Each number is 200 + 20 x the weight over its row's rms, rounded and kept within 0 to 999. Layers, rows and columns count from 0. The size before them is the row's rms in percent of the matrix's.

# layer 3 MLP down (transposed), 320x128, rms 0.259, rows 213-216, columns 0-127
102,202,171,224,227,194,193,187,170,205,189,216,165,195,204,226,210,231,238,204,206,206,220,197,191,214,190,194,249,182,200,199,214,192,181,181,208,235,180,206,206,192,215,175,213,152,168,183,193,159,185,190,213,229,206,215,222,233,182,194,233,180,198,227,216,223,203,189,200,204,206,202,201,214,171,217,171,183,183,206,175,148,235,186,201,214,202,196,189,193,178,171,196,189,209,225,212,215,202,173,202,205,197,212,210,175,190,191,246,246,196,216,233,204,163,210,184,192,198,208,194,214,254,189,215,212,203,198,204
097,204,197,200,181,193,173,224,147,204,186,228,201,209,216,207,180,197,220,202,195,215,205,228,197,197,128,189,204,176,201,189,222,212,189,200,196,207,222,254,196,208,205,204,201,238,162,218,167,194,220,193,203,225,209,216,228,193,189,222,181,191,225,197,207,207,209,199,215,235,200,196,214,180,186,221,194,192,188,183,200,222,180,219,243,166,201,182,187,223,197,241,189,180,222,210,216,210,214,175,226,177,219,161,200,206,208,200,185,179,182,190,164,205,201,223,206,211,219,187,173,185,182,214,171,191,204,228,152
108,212,196,218,171,189,178,182,195,217,185,174,224,207,186,208,208,189,175,219,185,201,214,182,179,198,199,191,210,205,195,207,200,205,187,215,193,176,214,223,180,220,213,200,208,183,222,194,225,244,205,206,210,194,178,179,193,191,205,188,230,195,232,182,193,201,194,201,234,201,224,205,185,214,166,242,212,140,164,219,195,216,177,226,202,168,253,166,203,210,219,230,221,200,220,249,213,229,195,207,216,173,194,202,194,195,214,173,172,206,202,209,184,177,134,193,174,196,201,193,205,175,198,181,225,189,175,212,209
094,188,212,222,189,201,174,188,199,231,158,217,190,151,197,180,178,192,220,212,200,196,206,217,241,241,221,166,195,171,219,214,177,189,184,203,179,184,193,167,193,203,176,205,225,184,208,198,223,233,199,188,204,206,187,207,227,148,205,177,178,216,189,188,180,201,178,194,200,174,214,213,198,217,168,166,195,231,206,226,203,195,218,209,195,201,176,203,189,201,222,254,196,205,192,219,184,171,207,235,198,214,234,170,191,188,205,156,223,194,229,198,207,201,175,177,173,202,181,205,169,183,178,205,186,194,219,193,211
# layer 3 MLP gate, 320x128, rms 0.286, rows 214-217, columns 0-127
093,179,195,153,221,169,215,198,198,232,191,191,199,200,192,196,205,193,189,149,167,227,206,152,230,214,188,202,184,219,191,157,199,201,203,191,239,178,216,192,197,184,189,205,178,243,202,220,230,181,217,186,235,174,198,173,238,183,194,186,191,223,205,220,155,211,192,198,204,198,206,203,204,217,212,182,218,204,190,192,191,194,212,181,185,188,227,208,195,201,200,239,171,196,185,227,171,202,197,206,221,241,173,178,212,236,198,218,216,225,212,218,204,181,224,223,193,199,218,212,205,166,196,165,220,215,191,194,228
100,187,194,194,168,191,205,254,217,175,234,223,177,204,213,229,205,202,182,202,208,205,222,210,163,235,209,197,229,232,183,212,198,191,241,230,211,205,203,203,204,217,210,211,169,209,184,219,200,205,191,196,181,166,189,182,202,181,236,176,215,187,231,193,203,193,231,226,207,190,218,190,175,222,205,251,203,150,209,229,192,218,215,210,212,193,220,180,210,211,229,214,184,201,186,220,217,197,188,234,219,215,222,151,225,186,211,159,199,214,165,202,194,199,210,189,225,178,197,199,186,190,186,198,222,204,232,216,196
091,175,242,185,226,184,188,186,211,180,227,193,203,219,211,220,157,219,203,184,207,228,182,171,199,205,166,231,206,201,197,223,201,205,207,186,204,202,216,195,195,182,204,189,204,213,216,191,186,195,193,169,207,230,202,185,201,141,206,207,209,218,206,217,227,193,160,225,196,216,187,183,227,203,201,196,185,200,191,187,221,177,198,235,230,222,209,254,223,182,191,209,213,173,224,208,235,173,196,198,238,201,196,182,217,211,208,192,213,211,219,174,239,202,185,185,198,201,216,209,143,224,206,165,197,153,201,209,187
101,219,207,212,169,189,186,190,207,155,198,189,161,201,194,210,181,203,189,183,214,173,183,198,198,214,202,209,217,202,196,171,210,190,209,200,171,235,204,186,194,230,181,207,188,215,189,216,194,220,217,230,202,190,207,227,169,174,196,234,202,172,163,224,200,198,212,187,164,185,193,196,190,231,220,196,232,185,200,197,207,202,153,221,206,193,241,218,185,193,239,198,206,218,216,205,237,265,222,191,207,176,177,199,222,196,187,209,178,189,201,188,254,186,172,189,170,185,211,190,231,201,179,207,182,192,178,175,208
# layer 3 MLP up, 320x128, rms 0.268, rows 214-216, columns 0-127
101,194,199,160,226,172,185,163,161,166,174,204,216,182,223,205,210,184,178,162,210,204,201,187,210,206,199,208,222,182,186,181,227,197,185,193,204,178,185,216,210,239,213,191,238,219,198,168,223,216,192,196,218,233,186,197,209,189,191,190,199,210,217,175,199,215,230,224,206,255,209,212,223,195,212,166,201,180,241,190,188,241,219,223,207,187,204,214,209,207,180,210,191,206,197,204,162,233,215,201,208,177,185,184,174,206,185,214,205,178,227,255,199,218,193,208,206,219,182,224,227,214,195,164,201,201,214,188,228
109,195,180,185,182,205,191,225,191,193,218,213,197,217,172,179,212,195,177,222,229,215,190,177,183,183,227,243,196,240,199,228,189,210,224,209,221,222,227,212,179,219,219,216,174,181,188,215,197,217,200,182,212,194,190,199,205,218,195,191,192,179,185,209,193,169,198,200,185,205,239,202,156,220,201,229,224,158,233,204,201,238,227,224,177,204,198,203,200,210,218,187,201,231,211,200,184,204,220,222,197,188,211,212,170,185,177,180,205,207,175,199,184,210,192,189,187,210,212,203,161,197,169,221,234,235,224,255,149
086,157,194,189,172,192,197,196,193,205,215,189,198,238,178,189,214,195,194,198,163,213,202,174,196,172,194,158,233,216,205,195,228,210,216,219,203,166,214,191,199,200,200,207,203,190,215,208,211,183,177,198,168,223,221,231,200,207,199,210,212,200,181,187,213,192,214,186,184,242,246,204,202,180,231,247,198,152,215,190,223,247,192,209,210,189,165,222,208,161,240,199,180,164,223,202,173,163,215,187,210,204,211,231,203,203,205,187,206,215,209,212,212,234,180,219,195,195,220,214,203,224,203,171,225,197,214,225,191